config = dict(
    intermediate_size=1024,
    norm_place='pre',
    norm_eps=1e-05,
    positions='rope',
    rope_theta=5700.0,
    tie_word_embeddings=True,
    parallel_block=False,
    init='uniform',
    init_std_down=0.00337,
    beta1=0.95,
    weight_decay=0.084,
    schedule='wsd',
    final_lr_fraction=0.1,
    doc_mask=True,
)
Each number is 128 + 24 x the weight over its row's rms, rounded and kept within 0 to 255. Layers, rows and columns count from 0. Numbers have three digits each. The size before them is the row's rms in percent of the matrix's.

# layer 9 attention query, 768x768, rms 0.0776, rows 0-49, columns 384-447
057:143160079125105111115159116134155132146134121118111127075130137119139117093096100127116129094111123125114155161118119151134121120148138133106115153088142135137134126107109129128138111159167152
062:119114147098135087119112103131115092107139105148125132114099135123100128133140100102129137114119135154160088095114134139117145123162144130126133083145173129122167117133159110105149090143173146
059:175105105160118178190150145157140084167128159154113089142136154149142101114122116114133134107119133131154132137133152119081127110127155155133112156137114117157139076155154113143157148104102125
060:087122133128115123120138150142134145105161144128131134135151140115083146095117124150122086157097105094091156167109134139106107168122094156157133125130118122124138113102129169139141134115144134
060:153141139144168146132156145135144127154121100147127162129146152180136104130094108122099121157092138128129110124131091126125127143152132130139110142080154123121116107103125147151144115097147128
060:109148124094132169149148102094092117101142154127123146131134095131138130125140150128115127159154095147112094090133107132147125117124121179128135104161100131123166127122115115140093136130130113
063:111117089114141147181125173144118168125131118135122144144136065130145145153122148069115098120157138053105120154164101122161084130166123120133093114136095111118098082089126115132117124109148092
064:137124115135158103168118091125149153187149151113103161140148138139113159156142098133123154099121158143125145111150119115070139160161127102140140141125109154149088102137174150106127101134130140
065:150131128164146097111158123164126090087188137124092161150129113132149120106129148166145134099079157170154087147144155120147140098110162122131119118163111115173157129129093123148122167157125127
062:126119135154149139142159136094119119106184149121085083161133134117119126105148146139139085158103173125082159143131127151155134087112109116125134156138128074109097151102110119108158128094129162
064:142149165123147113149145141157132163108164128126108142152160139114114132125125105152148168142116106154141121150100100162104160098123116096157125129118086122140141129155137152091116119161156099
062:110129131142127116137130131159116160153140104184116110109113147144118130092125204111123142134121142138138098157140107142130114105151105145108109160114153091072139154132078130099144114099145124
068:121125115115109118179141127126143117100192077106114128154136126126129121133088097138136148131139112184117187114096090148111149116088155121136099146167125111128173086139124115135111092101104143
063:161145168140131105183127136087164126131127135160132132134137132175143152128147158131120112116102123131067086152172132119138118111113136175115131138159128136101096156143139091116164114089164119
064:122119144133124122129108142112132124135126128104095080184106111147105107112136136146149106107083126101102100123123113122153166154133160177136115142144120140165157101102142167135197133123099155
072:157141131143135189112123140112068111101102136081127074097141118125103165133113139138127118128126117118094135113149117162136110119142119122109148133079146118126100100105146128119142129095099138
068:159116120161089080168104094182131136153134072170135092098106148150145110154102111135127135121177106099097162097142127126106123131124139106069141158123166155160091129128098143120134114088124156
067:149121094132158152138094105143133142123132093147126100137130138157122147103101135160053115117143100126127142159148155099148108109127077154119120156144159077109123093097148143127133153106110132
071:148074091180111130149103150124157116153121141113132140141090174109153104191104128149090137145124146131139140169126147159126099126140098129127125120128150102134092107117136147087080150095093103
069:096166121084144168097164140133113093134130139138148175137090132110160101128156131151155180118125180151164116114130121102132159113113119142118111092123107133100131120109117104155105103128119131
065:089113161120160146157108118154143169169137106129115099102155104127104137116142124139167146127117100120110122129142119130145100100123164124115085103104119176132145169117139150094128111135124158
076:178094105211131180115108139137075129157132126153092108126077157152099119149116119138085114139165114099092126158127136150127091119139118112165146166141140096132132101121113147117122169117115099
072:129116086116091101144127161080126131131100145089132095124133118110131139133103142086099121108083176121128123098122126147114132126148111121138125142099127116174145147126140045109144155130103117
076:110133142151172122143096132179119135148116114127136118123147136092103124123116146178101144134068103147142099148153136117121135138121146135103112148170114087142116122101113080125124116105118157
076:107176165141101138123110168113122157141150145121136081098141137118135119167159129107148147145051150080084104102114151138131107122102144165104144078140139110144132139138135111095133121104135093
071:118129124108150113140128097115149135150108117073124107120161136096121134142127108150066115163128149107096088138146113150135112118145119151117106079126137112129123137109161108157124087096093130
080:089158135148149068148088111161171135107154123094160119079108096130101150140085130130139112122100122116122141083110151140125150114135126129113119123152148152118154131122092145100206126136155172
077:123089155137179141126092087138143141190132124180122138089077105120117162131137146128071163123162122126117137151174100116132116097089125128093124152163160122102128120101130146131101169148135134
072:100136202099164127146137119137143138123134112116152180091125152112159110106136113150119164100091167136162129100116147085127151181119125117148122130156129107114151106118124108157154130140135147
076:084114170099137117105118098169084147072141109148125136106134150138105124083152135194186100097150105117113100132172148099138101132097142104089130160153142168125140129145094194111114135103123159
074:113094127096111116128117076161142084107131095132123108090116093168122132146107117136169124126149142120100141148148119128164107094090148112142136111107119151147133147145148127111142120105172148
080:165142142162120140169142160120112143138096166112129086125135115138128114155140151121122102170111124129124105106106135166130134139161148124123123151160117108106136122142109107097194137121119085
087:111101151107115104106152169104136126140119075108104158132127142134180126099150140158115135108161113115152138077103127092105107138124105118097130139135133166112149152105176074137098108129177124
084:133141137094104145111136122151143110075131091122127092108129150109115148090136114159135100128137144159116109154145160092169100134143091094155129144150129127166099134172095149140142094109120153
090:152086120119082148136116132113108178109104128118143115128141123099144119103110098114129103141193057125154133132105097153075115146156096102144142095100110108106094153115186136149078116127140107
081:169139150131107108104154166121129104132180116146143121137103104115147131124123122133092117106118127116154098131084110129122124114153090067150179123138132126132076153131118119148118115119107106
095:156158117129153135099130121092096131151107107159128153127073112130166185166122135174101140112177113135139150132148087133123101127130127122130155133140147121137089129144124146156123158173134099
094:150131100110149138147135164111121091118131146104112149101126139145140146103111094106135132186113131091123106130126138091089162152136115128167183122102161111147123172158147138152131115125143115
094:148162186080095150157075122153135137085144143169142118145079127118102148160151109158091125173115141154125141123123108150173135122149111136118122099158098132137115129154121115128159110139092084
106:140092127131138129157103073098126130109096135129132108163136105121153099152106102149121137155109091126131092152152125154165102120129100135143145135138152133103075084169075174130108155167122113
109:118105092119128133148162171122082144106109108179125111107131116133106109106126119115147119144177131096160094123079120139055125110152175122182149121116100103125121120165132142121079115158150098
106:152127160164126134127162191089142133162133132102115137128113146139170166122154122097087138126125152122124162083074138117134154154123107165137132152107117171101101149094144091091165096132166125
099:136156115119150114125136155096101107130092120109121123102106119082162163119114110112151201112119144144154130109106128149113143122099078128130168143099139109151120146131157131132135152202119112
132:143131077128146126127138146163093147152145136130114141085132125155112109099143124128170102106109083115143106110114121138113139100136122141119163128081137145132135140144169149159137155114136153
126:136073118061142129146166128117138100081129104158137125118105151131132147135145104154108111149115128168122149118098130150136144099095105119188088140143107101098120143134162148152126108151150103
125:121185088180120149121120122122112129137138184091115126103146139131117128130112160161156124117139120112137115119160161176115164114121116150118136139129139128132134132156098162112125171115179087
128:139091117173137103115087162122151153110167115139133153138134130093129169167140157146161130139139090104137126132131093150101094182158125109146134108092088148151130127132104125102132144113115103
135:160143119117138119148159128131142089132140120152090151140103096103141083145117138117174109158181139110120095085117114102103131148130133168164133148122111168127148084125054117129176089119148115
120:128112134141165130164097096086126144084088144135156082130108128155149102118150162144109127148115098102141149077113151110105119188117087160120104117107125180128142124158151118136134154080125105
128:136126150121122101124094110150090111145180118131160156099122107151179156089156102089124119136194156163134123163158126134148142156140106156157159155147148139153106144168153140161152069086114098
# layer 9 attention key, 768x768, rms 0.0773, rows 0-49, columns 384-447
061:139100113115103178117127120142138115194119091122124063141167117162168138184131159131119111141127135088123142162154171120123158151102106102152158091120142123129126129119125115147126146085098130
059:088131161114096150100127112135167159141138165137106099137140143168131141110122136180160144142148126160100102155137128139131114133082105104117128149114077110115064132084145150128148136145155146
062:147178121128185105119112132099145129122102145131119166107163106127118137162127099123106122147157106161111077088123130115135149126128115093122132145111140125116107130139124122135114128147126122
060:091136126088155149131134127153148126085112142145098049123139105135096125133141123103084165160142135078160112097142135119088070120118168114087111155075101099090098101122147079102116093094125167
061:163118104103121137189085108133120107093124096094130129175151160162072123095108134118147120155123141139161151104129157150106141134149148123132159105125139122125145166122114080144130148141126140
060:076093093145171134174142150121120104156109108090124107118151123143155096120089123139134165130114156123138128120130162168105137126141176098120127121132170117120154130107130134110146102139133145
063:122118092140149108097117096115122142105112120111152111099131168120120137092166144097150081142116112150103146173117166148133103126156142111148135092144094105104116146171100117128138160128090096
063:148087081123071097108142098118154117118158137150150138099110112174131129130113116077132128103178107088120110161144108135114190108126126166109159126168117106154105127121126103123128142094100079
064:108141151126107108128146159123096130154133098102161160126136131153145126172105126119144109146138130102087121131125127104121173170107149106130143137098113133107137164153137129127147113108167134
063:119097108167116086151165095110143112158147109142120139143116082118137125129143106137114096088142139091129116137145114141090098144140139110122076168157121107103118144116114097120129155151137130
064:104114158128063124142097123112126141149119140118134120139072095126109126101144141117109130152099141116141093086143154120121153131108106152121109146063119119135139131133126114122170143099142160
064:153114109144124125146133140137099140116101112128125112143188115144146125106129137117098094162133149108135159181134144134110124177120119134116143116171144159102121152098101080103143121120146108
068:099109150113117098135098077107101178107105149070138102122096109106151111119175152105157083139098175102142106135117132169134145171200118137137099076116138117154144135182092139138110158107133171
066:114138124165132131125108131116112160132119110148111101119117149112144129102085129125117166125089128111099152167105154151121126176087138126091133121127094144157152144093096148117155148167133079
069:129145069125126117113134128143118127149092089138112125118161113106172143123113136138120144145115117109169136150109084108116113133137090179118116120156104109109142137124129118102138152111128116
067:142116132127107124152131123179129136173105131159123145113161162122130101059126119103199146121162099150112172153146135133120159122118115119179144154159109134111167158196173133123153108157100079
064:081119112108089126102140093118087144135104133111110128165117139143119091097157115139163128127113085080131148122127104115171123103164109128113108068091110108102161144111131107111178126160121114
069:090121092143141144127131104125087147095120120169141156106139147093125115085170144136106111163104119114095142119114114154119106130153116169117143098160133128167144110140126130103141129132160118
068:120140104139153111151111107126085134141099111132148113114120109132131113081106076150169134109067151089104180142111124100108136099165088153106131152123141141135143125125121128136183103124110116
070:174131144116161119153093126126127118110121134132133112128140141090122121150116174108139135092127157133100112104110175136165133176145143140119136168121139154140135135180109119140115130130146125
067:126144115126111094076146136136109140136067145125179123185127122133122103099116091177130133101185078118153133112134128132136151151108118113143121110104098083057156153124152098171125157145081124
064:111144140175103131164103129117101171136155152110133175166120123131112112092110114130169110109112106120146145123124114156167152127137127138173105109096106124118097175124109152130127120139125175
070:139161117155145128127126133102128145128118095095077138153133148102151131120125090167113139160134148120096133133104142161106099118144145146111110087138162119106114126132128099130114155093165114
076:098174135158139139143138125129114136129127074164114148078144167133134155113118142118167112131115156121126105110093139117124160121116125149123114151079124094118120131131106163127123128124111138
071:168107070104164150109119123138138107130134106116115106150175118103114128066095127140120103153181171148149123147152105107148118110096123107118149126144122162105174141131121094089134152125119163
075:136150105114135112158061130154126120094135117141134138168150128142129119110150123108120113138108159111101171155122188119143159164121148108149134108113119146125164148131099121106151116120133110
080:085117118110117147095161144157143160138117077113113133142154169106168152140150124150100122100172134139126133122108092130117105105158123145161134096070104151099140116134137078141163121116133107
073:160176147120131112114130139143133144131135083120151155121179179162111122116150141122121115116139125098089105106117119113098115140123118149077100089155133130100184088099177130085141144151101136
069:116167102086155139150116121108105130119094156114121100131135085149103126116089128108135123114127120143131131156132137137162112115086105149154123088114132147128079098102159115106127139104096119
072:089114110103101153137122144177150122101155185123140147104112117176164140104148095118153140125137119125116168138113126104112152142153096113137142101139120114100084112139098141110132135123122150
075:120146148108105127118101135104147101089140095088147160163116149066105128145156123108108144108107112112133114123137135137076119132121135112105126153144119149165129101135130136152084105125139134
074:127135143079110137086159091124104094115142123108145114097144107134136135130123161126165125143137142184110143122123107103118163080073127117092128126116142150137130143138152124175105133135139113
075:154097162093158113116083102124153130103200124152143121119139135138116132140151119131117166163108096162181155135168125137144167096075113147119129125101121095083133140091153140083180117161078127
076:103125111152129085136157171105114195125136169120099116134137137143139097132112104117123139120139090126152151148142128124131125133111104148109172152099119093099079105160145093111145109132116158
087:188124098147147128074122142112137137130124107108119175139112146116105148149119094122116121153160100121153112144139114172131132150118146135109142143150097118121138144125129132153132113119133130
078:092141095146129150155128137147139121102127092093148145180175184144138132127128141173094106175120116135153151106119132125112122180192142138102132116164136083113165121105142146146112126119141120
091:120095171110158090098094055164137154154153124148131122079114137116094147152117142117122144132128152153143111091148125138133152143110176148098147102159183129148156104159154154121146135145079111
089:148176085154101084101114164107083193142140144130115147120138089088174140140120119164140147123129141140155141106159120121167114108114109112148131145101139107124075179109135113141114167121142147
099:128144115136160149092173154140128131156141156099095190150132120129094151103125128118115107101130149115102159149165093135100089118112100150147124143094139146166118153126102133098129144084152202
100:152150139134110172111112149152105144130112145139087120152141116091127131132146142163167143104169167116114130135122147113121138118133108158146142117126139148127141103151137107142133141105123116
087:152103122131165129104126105149093111155138119112123142092123136130117125113143161106132128127158132098121114137147138149103137144153113107139128087127098106112099149165118144151156127142112091
100:144171135151103109098128164125116144137140113130121118152099113098135135127131145168164100158110140126182120110110134157109112095167147148118138134165124144127123125127135109149123118128147137
125:133097179116089110109138135105146129114132165106144114144125161160141126165143136110086148117189118141099124103096144113117113186106130120134137143137148123126194126165123128110131091142130136
096:107146111089144109136120139165149137131125107135143151117126105097143150143113131142106174108070136140098106124113109122165162093112113151077182093143155130166084136160129120124101155129128152
122:122079138099101130182145117116123113109123105152176091135119170154122145143127100098108132123160099149117102139098147091162133118111104083145127085130116164102142158107113153138131124164088134
123:139136141075126118095145153141152191114088135128119103108147154117154114090172116155157122149132086118161170081150132138139163090094121139127151131151147100122173107143114132121122163133173125
123:090149122130120131136105210124116145150122117137188122137140120144099159172122126101135146120108134116145164126113169119132114097116108143128091153106143174120168126111144093120126138110101110
127:123149093124129175151138168119161109137166141117160137156149155180145124108110142171158074171165108131099129167104156164141078157188151150139096125074140092131177107141113120144121131146083153
119:106135144111119086156068115153109162122123112128124115162135116139097103165137118100154127113117181114134117077135162182141125133154140154107119161150122148085108094154086118128140097149153084
111:148135168100141128157119086105144144132179111096138163099119146173132113144121120093164137160130147103130149126134142121120115164175099127114143138151161152109118087163125135135123142124140171